Weights of a small transformer language model: gated attention, capped logits.
Each number is 500 + 40 x the weight over its row's rms, rounded and kept within 0 to 999. Layers, rows and columns count from 0. Numbers have three digits each. The size before them is the row's rms in percent of the matrix's.

# o: layer 4 attention output (transposed), 192x192, rms 0.0659, rows 134-159,166-191, columns 96-191
# v: layer 4 attention value, 96x192, rms 0.0641, rows 71-95, columns 96-191
# up: layer 4 MLP up, 576x192, rms 0.0761, rows 0-30, columns 96-191
# down: layer 4 MLP down (transposed), 576x192, rms 0.0725, rows 0-29, columns 96-191
o134 106:551502532515445515503559519479428500556501394534477477506515520492527494487565519453522508538430509525413470512457499478547522518495390518473482518525477567536534536518452528502532502480535523491525523515513420453503548506471497461481532504533474471504527503526529505496518402472477530553
o166 097:536573481533525511479555516462453526516486469578527525540492510461504496497580508437504497541469549485431501477499507599500557514486374533453505489474421516587554492551510553476431520454541465514564498545435461502520528442490458523475489503485515476484477499495551511533462403484447502534
v71 099:484534507441517470516429509544451564543512613516492520500433484466507513494490527517532482450517607476471507540504490502462427514565572408562572498494555488534554513502549564504527465495517450461469455449474447528513503531493466486502472469500557538486473518473516536495458501472499384470
o135 096:528487530509424446546476500468485539511519460502470493482528470496568450477428486491499469486520528460478479507553503417511460418474581505494426505504532498512481599485573517464524512476509505519550475449527492517428532501527467491505516486525564524402442510526476548511486539448480488512
o167 094:479516487491460480514496481505532505508551485554505502502475455522557496517473458524459502499444490497371503546553545482516458451507492519428441485545467460510444488542544507395550495467557513472513469508561454522497524522528454602492451453500558515516455477484502551537549522447562509523
v72 113:481503484516509515447514458538524579522513487508500506494501538463503472513544528540520505525556491385512498522522531540523555529502551448466504465525489470451500501484504463489508411409528516507502527510465535485512502517439548575438488496546522485515507541410420522418478486501522490487
o136 107:474534506400536481490468521520548537502500504528490474491534509473484520503487445563478583519554453476465453456527489526523522489502444451449526462423487494427514495470537451494464509511504484537466511545468505513508474532455532547471476506544532455468502472505442447480435549585517496493
o168 111:464552538433536478504499513525542461560501408480501489424454530472454517554579422561494526497501455518468481499449502537452523507518510487447540537421551551469477541422517496541496520545503571532483487471509464489468531454460480415505573542629473506503539510502418509483391523515491478512
v73 097:537511492495491548520506552416509515596506396466483508457494469567460478546469607485534517475487516414479525537503539525473504460513514457503550445486489529482488531478501473544468468532480404509469533503498510436449494490464564499500471534547502464408533497489498466448574582509487508522
o137 086:551554534496381499550533490480440468548534444487489487479506547540449509494526471553447584479434435491495477518471560511461485541466405473474549481424521465477468501537471506536481485485473488502532490554485526501522539438450529455511519499501474445541531514470577480491555465550447511482
o169 108:520558500465535512523493525499473468532446480487490540469474521503490504528623434532465512430466460497469522466482488539477532532451481494467575566429502513528539542427546501535438545496540547498493486519471541469488521367471480395449558588558492503556522508499535506506435483501424472502
v74 109:580548496502462507494472495517473468532523501535643455495432537519554501523442514535556494462541509459506530491441550530528517588494498511503532583541543453496458450540497485486442458475473532454532503527517551481491482453453613470499551503514498466501522549501461502493486532478476432544
o138 104:469538499499486428524510528548542529436484541465533495496491511510475426531460436515472514461442434538584512495508567488502460422522531479524552545517537446457496481507513491474435602535462499477505459544507580582491469451497509471481496521453544456460512490424519487524529609458491443548
o170 112:453483541444501498515469509526517493481471473453515527459501544499467514555524443537501513451511487530516504554454516435434510518480532460517553599496563499494476551445505484505522568551453577488464493484497525534455543432457488389472576549595475503512518530471438493477480535493455527492
v75 090:504504474512460498518514565408466488569525427502429442480443528533418536495517549525540539537446513568475485500473525524506529464530518484520584470454549546544539563463492497504441527542476411456437479527494478460514499472501520450528483542550407459469553504496485467499504494499511467499
o139 099:527518551496402515511565550482411474520489375518474494515533532518505490504558509473495532539446490512429482523467518500528506502511384535459511526484449599530523534505447529491530516481510533501542522511531447464477554506457533464484529520503459459454512509506551506489513457471472510540
o171 091:537571497479510517486556520464443500523458471566522544566512537499509434514556492498497498541481529474448522471501509580501556547508380558449515510485412495586521489544522529484437543472527524525544516527449462476465524427499457503455485523520481491485512492477554495527413441469457478513
v76 086:463395470552508497530531443538559551505494494518479532532501488484542474504565447531497465522514499509538469533546486530482476507455480538466433568510497502460501517477534516541569485464536545520525502513435486490568507487519439564466467491493521481550468485487426459452475408526520606472
o140 098:529490516476514550495474517497565495494472499513493528485521478470511567503532504514489535569557517477469545464534450527531561521479483490500447455471474497473517439506540477507556456542529495502506540477480528410552590584469486563504468456489511533501510495533454455531474476601551512441
o172 089:491556485570462460504516527543578447505505472532529474471488497456512519507551565429501497575525507509556527468447460547454513547572487494463458486453550597508549453504478522541517470544474521557560503485526478503544578665490514526557472501478473500436517437533503487504485493525557472487
v77 102:484478507507462506522533510435557544478520476517441497484504542498479530462558518521539501559436471563473464535484476521517533498564446469450570500482530572493557531486451490526523508542511448472491499511476490454521498456492557514506475460540442504494510470534504427507489454513505524502
o141 105:522525532467461549501540551515440484521486402502436481550513537506487548505559506487457585552463516478432500476497500543552559537486388523473521487485412574515544468519460515464498508487519500511501558495504480457503516554453541538459494494474501454503558483517545487470479477509506515507
o173 094:543572492490494500482539534457414484528484450557467527550511517491500442519505532492496523574490556474469527421493547608503564542491394561488487471484374490554537430552474540517431497433551498545527523531494458483494461499478438529502423503486486493466546489484553433528407488530492491486
v78 085:504472518488520442506451456572511503445495631511510544505527466479587457446519459442461485480538452505484472536527441506507422508535457560480448480542528472485485459463503530509526500501515492565579523460526456478541517505580498565500498477442535507564464494571545488554518479527473589483
o142 089:504389493566558530516486459493555481504501574491480504470495414469459567471466541515468458511555557460527528504550488478512530486493563488522433443553461443510469462531570479521543457501521454519497496471460570463463521531543462534543499495455512546540505485497466538531523524526573524426
o174 098:499427501590437482523497486505526461473514563488522463498526440498520548472457565468509478549535549508588519499497513419515477488537580478543423485567501475499532446559485493502551460485486466503520515508531526524484455659532509535553436420406504479511471472525526508499580540529581529479
v79 089:543509504528473497468476501539480493533507483513598437514491532508533485520461508553526510491555504438552525459494591528553486532417508506546523549538505485482442434518549490516427457453549483506549538527470553520508464509463565475476526448492571501465504551492427502441456524529487508533
o143 089:484503434466468489550487519525553503462454610483558509456496480479462469546454467555492489484559446477614494519504550472490477463511545458521501501478570474426444485490519485488478544582442527476440502509518565543494551496479506486503486535515516503504534489472468509507524578558497424486
o175 105:454478519454522534535477489521547461500473478463516512447477531484487520566545444555480513443529454520504504544463508445437458528499561467505543559487599514479484555422506491518553530581454588504460481469525518482440545460471511395493602533610474526554538507504426510442472525523464478501
v80 098:581543457509490512491508549440466477574531530472543460485439494573478519497447554441506523510498528558479519539468491495516500491518559467515514443524497473552449482504433439438415528484474413473533500521555532421516510492489525474523501499518479485462571503527449528574571539433458429568
o144 109:488458494575483425518528485508488496493523465506452473529458512531510427520479486464568446502388494565564494560458546495487472426482528526473541497617489496499508523535423549516468511540455485451560462564528508514493438428514520446496514529443491440497487480486541482506585505459478512549
o176 091:491442549457547502495466494504488526518466484485456537498461539505502528544563445517558475510445506523518524548521471455452535503441497476524554573541512498509520583481568535473452547530457503448500479532441496555468508408493490408435574537476463448491442512502555526505554413474436558491
v81 097:481500469536462517555445551463474475474475460495459493510507542525478530517504508503477516552545544545477491530550545474566504481482494476478599458491541507536549489448502478500458567506474377477422522513457535430531475476482532464488460498538464454504558524488387438494448456487473503529
o145 093:541443478474457498525548539461489520569487443538474490526564467477506457512524489489576541558525512474421442535451501470549565478500426475450446494548525597521585531518471464505506555536501544476505571547541485472476536510431514484476490524512454449492530479515512484461495457489517482535
o177 102:513553552473493515485547489449474505522470458507502518523448496456497476521557458526552522533487550472504505521461522516477519546518473477484503572551485484501518494467471520524454520554465583522513527536500446520433480481500462452481509467532468456491549525492458489462451477526506499531
v82 086:455466474525499511510490529405524520487500377515406477498486479517434531515538539545521509529413484527494466515473461542455554481515495495458521496468495570533565571494508472526488513541485474473447493508468494447500494467490502528479453525540447472511514488515516446487500465499534527469
o146 098:526551542475465546468557547492432507527500387516499486509526526517503524496587492452479563547439505523424496459474494542551537572495394528494508539473412563497527486515479531500530479466534500502480558475517439453529534537474517500458499478512494495503557482530522471481487441487479507525
o178 086:540593499503527526466565528460435512510491461545545539547518522494491484509557513444484517564470550469480512438495511635486572543502400550447508489440407499549516455557509578521432516442548475532527511519473446477522495476487441503478476508501487497458531499473548455519412453504478486498
v83 105:468484492509514457492399514542473522495464453466477480526485462491452454505538552472492492512566527377530519540561522485459518501458531474553464474536448458487527494449537536531541475491532482593470525460506482430490492523511419539420463467464524447474491495442506523460459549481472539506
o147 104:515431460463522516543497467403552559593516558541536476435537398413515498487462534546484518519613488459474491561561477427509517506484510429472398466521543436506512509505587460562524495517556503503482543526429459485495525512514469496519484526579486542548483500519461471541508472513476501502
o179 115:428550532495529507542550532499533431554531447490548475413422466432484551539623466508438535476532471503437508528529510510465482469526572475400508541474543531488499541399522526549490517530520514487549479485492502514502491491476537442512566504572494504558477507506446540501450463537480421561
v84 087:545506518477480463466522524550519521565546599530543530466499519398503523490513547530493528481501550489488458536459441519485513551545522438438524470548455490431523474506462536439521456468453518493544473519566485493474487488507608536538521558520470516518496527493509531541506534473478473492
o148 093:495551541504518458408485495559458458459512450510471469534481525556491499514532484445458516463421475504464478455466488527501532484533500565488577516518421453498495488536482493461444520472508459490537407453488528537497427473509516514503517459399511461473482486465496482507473515467471515559
o180 096:550538544476412388416477470527550550510510520491519524544555474549575476525424500457523467555464504554580513507511480514529571483469500546526507501553466443494482512554553506481458515492479486426481433525540507510524493493531482502490453497445491484462504481505478478563476524447547553483
v85 099:461489528533469450403500527486510547475508535510461448503530520496463500434590550479491484589510447514485480517475504529530533449541500432499539397501442444538512468465502457482441512465499453544550481515457468497482487522506470549501505491496480491521507548486599542541479517484531528558
o149 101:504437437430534522491512510524438480515498505524474428504504433516534484436490510471523469538515525496524426504487483532549526523546483560500482493607404538460491517534511507497456459438486426502458521507489427506496481570487539512478507540534503449531510464512455544516431527466490480549
o181 109:491461544474525563457550486434467483525556455491538486535505497478515492560466468528506485596520540489499478504560567545500530489564558568506476513537454461499467520558536572504482513489468443451534459468504443462432450496503472448502564463552445492522529534466412487530349521493508483495
v86 086:484473530496490460470587472548527607513543597559518558501458524448494500512493509524512510432447535524515458473475465511491559547510444472458530474557460527421510495521521432476522461455534472447503463533475491508476499475420554526529545492448485592510470502455478566471446492485510425463
o150 091:481532542506531476479474546562467476469455472486509469551507508581508498554498444453526504481491476497501557436519455558470491503460538541514526506501425477551567494457491515443455486488508449531505494444534472514507379533502501552492500421458542502433494442479442481498480565486488455519
o182 093:510510518447435471452500519521517491507562488508531489525572529557522499584474481521521484544500417512484508502544494522508462539459511536478461480483477474533480479511505538525515533531499508485523501430540470418526466523484459525482468501482477565467535475508429451484485540467555482431
v87 094:483487497463532493482536541544518490515533553506536491495442498435539519469532488530521463428529511546485503516470469481500552482452498418457520528525437482424525485527468563475561392516480594511547464495518493508507507501526474468506553526438518529508468427535548512561490521486519488459
o151 093:405561474566545501449459470517508512461495501495495489523442494481524571466487530452409524463515519438472518473531476558470486514533556542492573533497459460486451464470493519508443497452471495511556449496504511497534528512547530575536498420397519508487429503482522537509450525449511530545
o183 100:471561496532396444483454473535518546498546543472487475491531468499497509472434557417480516532485525536548525489510488509492534458530523530456454447507491497458457483547486508529492443449492455481537512521559482523573507590492571579542414456449533491441440473436498496557567479505563482507
v88 086:461488490495494514505443600435455516505516528487457497526469471543448523523490570523480520568446509575508528512479511472467516492502525527563530541452513469625514569507516428515441593533472481424453502485466499484493512498479457448516504521505465455499548542501552501503480489476507559506
o152 097:534489561506462470483548534445446533504485359492558494516505466537534429541539477428554444534437541553502488471471500461532473511510491550536483574549471552485477512512501550532565451513507506449515530435571425492489505514494474449501499470551487488436456508518522526510474438429482491525
o184 088:537502516523535514456567467425456564452478449554581537567518535495573515503513517449506502598479564475446513521524517514531508526567433518455517539535436485539468457577530568451498550512462481459571514531506457503479580486510460518459517457474492469417467521482539483497481435472480521484
v89 106:577523482529509483530531567439462503559557586490537510461463518522526528475463533506499523458533509607472495508474495492577456497562542474495600474490551551536466516493488471468442532499490370424498506516500545465550503493489557499516496524540519547503545561519449500530540493486469518530
o153 109:535487503565457422571531501527476461505495409487447544545486506548480466531490498452526480513425526539551500513480580464523497454485550538504536502562511517499488515517406552458536514573468479495583478490571510460433522484519515491503513541483481443427505467477550515494583486506562480499
o185 102:545472512520459449540485470500493508541456560498486546534483517555553508550519476503530472543455556530547555553489502422490493535453497481567480580591464402537534507526520533458516503532469541477536542526505479515419539507555473483461482483424467426470480484491536505478589457478571535476
v90 103:525501466532513542487607501412489491495554399500402511506524478548448469490588532461514517570474416497501488542502469549526553454533513496490493443441448555508503552442431505486548522501528480534475521501514466481541503474528503504541478490513418478536551476450541496500543505493527542515
o154 099:500472518467551546478563486476445427541507432535447514519510524494523552482517549505470516565481517525468482500469482547461546509526385525467543470469440573514514544493473528494518468503481438484490505532485449459526585501480533537506504523505453470465482548493516525537514396532490579488
o186 104:524540490528593501487548534478510481555476495528488488516475521462495506512533508467497484575503515492511497438496462567494569492541434531464544463422484560543606519502553555509404496485538431516526465535429481494524550452519485532474498555483463484454476507485584545563427399515453475538
v91 097:512511525475539545459463509534502432523487531462518533480502507476540490507460475489462494477570572485489485523510498470542465513426493481471397490514549455468491465532484522545485454473399612540571527517554544551482498530529525552542509583517494480499484519514441493507517484494492520499
o155 100:509511537516480491429469488522559574423532487476541521468487556468456526455550515481488572467473493466453491440453523519540500565552486528506543440488486441447452431560424459527500529449566518482565415527483617493523425478518497466484520474457496491556485466549527442497476524551570517471
o187 102:525486494553442412504445495527506537420450579436551541462499469487487499398488512483528532466487540511600483474444510510492530490533510462520519506530438476466445491514437404552460494446532509469449526487544560521510419479477505483542467461457501473480445508521520445479537571522569513481
v92 092:425409499543547469507433554540521480466449485498504484497467502523520531531494483464471488447564589452504489509492455472500518503433521519453450491500435520541469517563523519552472519520533531524559519458492509441528492522555371549525496524447641472505455466564516488480500514494448603518
o156 089:531492477562511501527491486506538550496504544529581512452493476472470524466545494431504500512525522472497515508514495458531504536497537487557444512496546408491482431574515552540545484474518495452505516478482552463527584552545436499510439462487531572602461499545452460531496466538524504454
o188 099:467552532610442509528489493517536517440500523463565521463481487439519572466559534363449512496505536506523515514493512511444479483558567429461482522511557512452497503554477557498512477493474487462588494520555561559512512625476558495543520472452504474539421510515497476426593493563555469479
v93 106:492461522502515480445514427552533600487499496480491542528483521486494451545517500512526483488501517433544498509532575525483526496458474492497434496550463469420471519484562477544547432478594493544532552489418482467504490486473518563445452447456544489425466468472450492414444493519516536459
o157 107:470519502420482565522452516497571514491457554498534530475545494464503553524489464554435540531592476434523541485561444536480495538470476449483474483421466484491497443492582487514512475510486485526442531488473526500539555564468512549510478495522516535521483507502451454508440519584512494415
o189 112:437583470450516520529500550529544410512505419496511521442473520476481510563603453531446519502514421486482538457508479572450477524517522528407515517404526559517517502436554533564481515530517546505501452464512500477505565495490494444506517588563466560544515484495488509499402496542519420489
v94 107:479522512484482481449440472553534585526476460502498524511469529475503475549515523513507482548539498432504524491509582511452542521498521432496515472517454446464544470523547500491541398422492548530507517499493481531478498537454488511472488489535498511460478485440455507460450489484516389477
o158 103:463522484413512560488445535506542593478495567493508460481525509471518486474451449577491558488556425456462454468508447569492506491514500467448461500426504497455515554472590446489427505471469522538450466517488482556527485516440535505462496481553541512497478513496446495483413570510458460499
o190 107:462529518429550561495500514511543505512511413472490489486462514491453486540536428581501549467476417487442476482482492584475501489520520518437520507443547549446450559431531495511486523528516571516466439474536454475480524422458488446488570527637500548530540508486444532491401551488487483507
v95 107:458530520429518474508463471556510507478469555511514551503500447498462481522439467470503502424465526489481517450489491474435443496515462558563463503487530470534494551508542546516506510549514530527515487472497434531426503528514460463506482477417532531443427469531596542476492549504505459476
o159 103:490485503524457511540453467486480503482505564472546494452506480481519495454462518528515435440533529474512550500547475457454443465478605485525435521483548460548485515476579528527526467461498526546482493467503508552489452486562444471535519468525520602501443515506459517495488525431479467465
o191 104:483420456492468538541472504502466477455559526515507474526555467559530500438459547527468486446509453479443519482578513435569422450486530513486452453509487486503457470546514479466552480468515473487489516471514557489531460540509527577510482489448542536538460453504544521487581539463517449469
up0 105:520552539436431473537482486460528568575466473518466473510457443509649473505522513572556453505480413466500502546507499561523470491466490512603504447543584485467470466534498511526535456549495525485496464473514528442491477452511471537486486551412516501479478522544480500511465547414512493514
down0 115:472548513507491499551494480486538529575539486445518526553419525509533552546504470411508545531558485551488541513577498589522538467515483478537533473496456568511511513486555513469502437503498487457515510482486547545480493498503485512524483533472517493378451535451468543485505512467504464504
up1 089:536474505478475532495493453557471524476481518502455459523522482470512481490507552489447476534503479478557542478487467542573481503486534517446436480495504525498481535479469476558512475503557466471494536474444477429480527551546540534544503544493495482524482510538541531505538479486478493500
down1 075:485497533488591527464557501463490551532508487453534574506438519473512478537455515491501515481538505479501446502467523431504518519497481475546584545474470510505460488556483461419516524510466524487568481497538567511539525516481451539469398498542536500537476456486469481479492551529481532475
up2 095:483562545520479525488475424490561457443461529534515458476547434465509468501484513479492430404474474529544552493498555532474488528531445480492507520595518565420482458521542515515487502526443494549531498511461531481505504541518528477415421444460464484462442446535552471518470505434509400521
down2 090:439480542428527553465415532515486493465463488481549519516464489545492616495563490470520550502512487487512465475473514467490488477532476346500403538517460547483557484472487522522498474499501468496509491501425518558529557442522563532445421530593472531464527513506516428479494508465564458514
up3 099:567489488478418491545479483494495539571441453500482465520447515546548484559506508548469560484507529480538453560448423590496532542453479478538504551524589506476513509464504521491558544503456546504529501472490474520492458512535477574441424532403462517545447387511502509498455450502467550438
down3 096:564480485548423468438472494495461467472472447434500489530456471535470535502530524463455572515531467451497465518458524451532499564480542442530487490458469528515433580506511496469468540483458486531577533447471496537521491523536450487538477437488496521490546445489479563492471452490338544465
up4 096:516495546525502536497525520432480514517433483486496482581468499488470524513491487464543415516449492567543479446518435530524492479528505608486461577446525573543546499518500445484555441505476481527527507451489480493488480503570517524542484527536473494534454526473521502507444488478491580505
down4 093:474500564539493523462535542468507487497495491519456479530496523507529475482497397560485573500475557523424546525492563528523470555463485491486430435570520462484513534538468488514454548379491569547455531407512490460547528471522457536517522459513433436461508503512517480511582475499534488506
up5 098:575482562490460558478584539417582486497549485503507526564491519495494514467493525532500472534448437537562513475479475558469478470471422470489536555462503463566544535525512462529468474476485451487453469439517500522443458506464455528564440467496509507524415541448479461588507542429549452473
down5 098:448515576515526510504438524502486523539447536577399505502525553497550516471493500494517502498496506489577480535501460495515548523519503438497535549582438518533394514563423476503529506489472551500545458529487421498495417455496491458501477465479482453545475549596570438504525478472555485577
up6 104:480484506468482583502473495493485542468450489534499479492495490438488505482475459508569513504533518553531464520528488521483475496540468457512471420486561569471523461519468478501556504555431473524511403492468573487499501505472557543536490475488505488508461496501524504451615524379509453476
down6 100:517487461572526479521582560491427487509490438534544432479534472525518468506507476462483564477476473489423468526490557534491540446548540486434528505550478530456509427489457549482482448513505465499507440517538517539582533452454466450501514461523511483462473529437488477501512522514526519541
up7 097:401483511490499474477465510492468535459500430479558438511449533502493515540565493488438536523490508553477530478564528447551472547431430500478483492497513475505433462522523562529548507488545534594506487458460584511482485468523463501470464559469465496508519554475577473448546496515570446471
down7 099:497508404522498432472547562511435490539502453535488487487495472439480511518506478562447468523563546548491469490520537549511496468480527525445497477494462515521551477507563516484547548489513468535531436446566516527457638580459460566548504422485528520547520495537489509519475502500530466478
up8 090:494452480466508454456580527481490466472548506473482579506503522536470485468498501519548478438392549469494527484548498519590509427454549462530496486518478540538519490588449473462515564481550503511525493506592529536466515504581410492464498496491513572533509492500460540476459468489593467461
down8 088:488498304539537529483453481448520524546506496513478500459478477435489491533483544502554498518451498487512528536518461526498521528491480449509541484504454543563475451535503506472474440515509493470435475520495469496514719556522499485512506467484476485533449469448536546500537462504490530504
up9 099:496475505486494447512542455443580482448460481542493544608512497477479458599492516534549481505467448508557498520588450496480408566511440524523483467530508487488500447503528504506547512474447513475486511460481456468477485540540475518511538490441486539530457447521548510552503436509545488471
down9 099:446495408492521567487466592456477453496494460479572536556537541366515518475456518535481481512542512437497442437617492513561526521504493504567496508506520505558514438470473512551533408505450504538474507476569555506457556540540526511479486499449488462597466509550555541524554448479524550489
up10 094:513508553488512496506532519470557504521484517504443528473399504547493441534411523484474462470496527493518480525525443528491477479585548572506457440542517560534539475527539479525513444565463493541542477483481485454516466575499483486507494557508536548508504529568581505483575533379530544496
down10 096:511560539551507477468565563489505486501563475413474454476416467439472534564486510454530563446488527513496408483516559576489495553503535507602593498459573506455520505485485458485515472546443565538469523470575506515514481564482536540512525545520479466488530530500461582520512534518548450497
up11 097:454488490514514514533517455464516484477471471493492492569512529519548418599481483508509484579541473530458510534587473546539442510482475573463520476503508471438475481479460464481555561507512502499594474442512486446403444516543584482517560505417481502462444440543548419564503484526534501481
down11 094:441524446473569497445422497505532514464566542504469527482451553599583420526498470491440452504554531497500449409511508418529512462511476528515536549466410510448492531475501518504510509510549442456501507446467500450452520430481483512552487522491507512430481481520597461521457551486493593498
up12 097:502459516440493551478462489464584549431407519509499530464555474474495535523532547459547488546473566578539521429459543521476464494542440458491555497549456559469493470435517476541496421621458450520466476483486478531490487484507546472485484512434508481469463526505503472475559565481524450459
down12 090:445543587462460533510518513548470471564467536429481494482464536438479423461448516472478543539539487538452510530532491608507489501529543513469486546496482528554455512604454449471536512443567531488545508518533551478528389522513572486504440456593438510479478552492544474467479539534521530516
up13 097:540433491530491573525480591469569497549452499449465494647524470523490477514433449498521507519487503497573537510478505481505442559465454598464537536485521479521564485524464453480547484559523482509532461479502558439467501508560527478516441550480590551490492503545506505495468535494563445459
down13 093:496487450527508473439542507426489514482555517438509494444458485522580420464463459555444504519474574507473560557498621552509480525485470488425496566524554499496509497625518493473485513546497535445483477477472508513479612454590517457486506465523470516435467468526510531471469538455476479430
up14 097:494490509507475496543510514504505505473491559487480457515477444469439492476504532472546526487385509481486494538554451492511473478522466567487495426497535577433542527489465502531491570550487442463470513501514496489508456458457506493509513498528418572402538490474562488567475573509488489494
down14 102:566528430529492485451420513550427483464489463530497524506496543468490526505518429563481515514538566426503516462551533485487507532474513528524541546498535512496482493497547509511473497575422504533567501543504479512500590573515448540403442485638458465541472458460520462497535504512510513598
up15 031:511527574436457545502470434471541551531486523477421505505529492415503436547459508480549498491500484499546515532558492556540468459485490511526485453549609546459538483559460449488538551563447482539543468471531562478524411583535514540484440514507503488495450493496530523496499525472565490460
down15 024:534551578564461480487472476499470485522526461461484494521517504554460549506418423522489468556550465531423494482460549575489450530506456507472535448469456437531502494556565586532524458460478573527531505482468489507453500505551484515485498483480478414549476554553544491482514535435491448461
up16 094:509448484513435503566509493445529466514464512525512495506522401539511467497521483521502533526420455478563514571500519527509507538470449478408499464561521565426473509505478461464573473516505517472497471446512499512475373551450528518494450529505408468481459510556461452480511569490470413466
down16 089:536516542495502505416470493541563451488457521470504437553483384463535490494421519430503520502403484488596515516523535426530578474449429569550536569544493515449481546471505560524515498508497466469434416498487486512473485471479466554446434615451415496449473509462445422458454539508451597487
up17 098:563500536491493460521508528398563497520480545439461543563561472527548493551564562506563471474519541470507527476544445513510489516473463573541551547558535475488570457591541492491561472548521499544498424512488463451491484543509501457508475582539477465500452439574506459542506560452495520469
down17 092:520546513560491508531470541481505593497468542472532450513429494466497468540482512467468497490541494529485547541495461593422578509510505417499355566459461503484473417472501455524458533448538539492516502465474501575476538503507501503521483420490493564443462503491447548566443495577519450503
up18 107:531551535463484529557503409456477528482487448525484497520432426492496524486538540466584523457495425458565502517568479508485484540491389542469509517477528529506517468478508488454487531503458486480564473508579559483499449504518437533488519525575439537522445504519476516557489549462517494503
down18 103:603528530496537400577495484493484488530503475506537538462477500542513546466467486424448560457526441506519527449544544399498577472562451479479467472428469529505537490420496513509504519536505605486476468547557551485486503441519458513428531492609433535506522480545551475482457545526421499542
up19 096:521502510503460483535442526477493548449500518497538530552494513486440462508450524448544518410488464420547558524531467566625514497469528476477518530496508537477591438575424466495564548567514451564500566414490506495506497536457481571489502504473556501461454501544537443555498505538496495511
down19 094:471481460520540424490507506517472511554556511509572571494471516473485436529471486508524586521533483422555491428527485527518477493482545469567481499434472452503468462495566525487499501472499586443415452528491480422495592525480452479496537464509512508532468516508472548563468448527551476515
up20 097:514509533473457497530525495521564567464418470440486419504502515472574461467459497368475483432477475496550537523533556504494513528571420458483549469525533540446528493511579532462486483577458572531446528514508456577450461529541518513541539471532471494514472468540556547464536591408492480535
down20 096:511485533525405543473467509524470528509530468544468449500468525517524535448546514517573557580556503445495464514468530508530448518540531540452452542542534538532549481520505600563521462457540419462584431532477601544500472574452460524446466468536475528522581503512563524498516527549485530528
up21 090:483354552502521495483516525469487485494472458496499513578499502529485451616572550520534454498492515451480517533506413520497519472474498482496457493461528492535420460429490526497519477526478420546537464438500508396480502491573507417521531530484485434486526507513503508520555545495573527495
down21 082:453524520506526465480504521546505593461496569478410444509526456472564549502459477527504536566518531455413443505515437524496536504498445489517543470503500501539548514495492451493495430494545447490485536531495450559561450461545455563597494450487504532463544502429528508544547532575512480495
up22 098:483431491514523514589439462536571515488426415489424501540533480426547494544528565429539534492464570571546481540507483480495514569469481504510516475489514552453502481514513528435511453459494454573534460530560465434519467537485504488491492474496433522424432496504563506524474502573551504512
down22 092:497576459497443502527537493517589509477539535492523492484469478510556488503463449551531464447530477508456523566526447556443492522465523503465470544567470476504461542472470542505538493461539494424436502492480494479470453451530552585489519534497530542548570468424470496500466479428577542485
up23 115:484465515428528504449526487502509485544439478435479505498508492506513472416551471461552482513508450617493518520524483536485393492481498519479575522468522536497516503489527512483537517515437463557442465543573510495551470495488445564510406518547587533448491436499530502497502527503468558430
down23 107:489553540474471520442497545502517509482546512463578455509526455565491496511531501455504470459490479583438538457552485495487474461477558475478587450508496613535498486397513507528544470451438537556434470536488502492521479516428441526542492397590537492470499462476508574473464506540393509520
up24 105:436497521517466467539490516482489503444434504365477489545499418431481486547527555506488520484501552472569534502535491560501512489500541570424560469495559602500529537472499496453530503555467474477563484507504536485495474537516572539462523518452487520482412472498569573524511563497487521497
down24 110:489540515557509467551550459569473507485485555432444427483535498482503600397498473478514472499433518515498515465452461484576471454522539463484488443447472485463546506566569462511496504492482531447516495582444529500554553547560544488496491550482545495480487446539471516523500529498507467495
up25 098:501532557515491519536567419549578599533443473484450523516543430504437455503478499466516552525467436481523556477448480475498514497500410505461460525480460471458518495481512467468466559492544450489455445429471542529512425523466472488552489551442480513462457509476567455554494542445558493486
down25 094:490534484500506483531509479448465405495539491564486511498497536509532528496539577514506461508560518485472468528543512536519488515535528552565520582543529471491500508453485476447487529439517512542604486520500553410485543487524560503504508534538434515475482476570459461502508399514467482520
up26 101:483558503407463508579493510522512493506466525490452493497483476475572429520468446473460441559512486466541546412477548598488494492536482468439490464489479502532478480554489429480504503482478483483525550510523617523503447521512565511558541469493546479560526455565525484473477495513523544521
down26 105:511623550483488484527599460435544500535524557502454508447475572543466566504494505487476523522506524504572515499468452540572552470563504472458539483533510515539460496524514516550452489544480526507484476462515539508479453561510464543438585481501546450600560450486532576464534495508409511513
up27 101:551453489510444508501589443488511451440494503497427470536570515541454440561499552498522495497514551560568552521515461538527488584495470502458473553571419478492547492553431508441500516573473508458512445500516511497484517509563469552525483565499504514489484461534505481463475527464586519475
down27 105:517524526519491441464522546510474456524576532520453496474508506563505553429536450542482488574519501479418484436468546455495515487556490507475485572517532513456455458507557542510550458556536514572532498511527486506504478503510461503545463560570469548546572574485521482482566496562498563528
up28 097:430533609505428539473493500507511525492455460465519423446512502421514517501449458509501486538464492496525496458524498477543495527533515476554440473482499511516554462493479457499549513516508489553445444445485512508480489537558465535492464501423502548474472523474451416474526519450585469423
down28 092:511489482487479472533439447536550495501450479555475454519486487496572450497502451512437463558517507453451571469494431496483533539491542506509493520533535503481433506551443504496491509476469555391490447546506472514523418533505441509440465445474530502496475488482496523560492533495484535482
up29 098:483445531522437558506564459426489512521472497522536527515415506398452442557460548494528501430414471485578470577561410498546474566543483491494522453514513478519551496575513481503509456523521478556438491495553480458547433500492470558458493567494458455492426455485456520567487479520488475454
down29 097:545562520493498503541512460436468515565470555527585513489459525512461472497464448479471528464489449562534446493515521459524526472470477438408496518473499509516631538416466501503486470543491514494447460488466433480503470549486516520467570500433471470486504555526489474547493471521453450525
up30 111:532496473430513558518536491479559524506528459547446443526565483517553437496444512478565463586471496585485487477473488550497519527532486502516518424555495468537467498535407501469512576583475457572539440471521522465486479503501490498543430463502512518378480505464464490513585502499512554492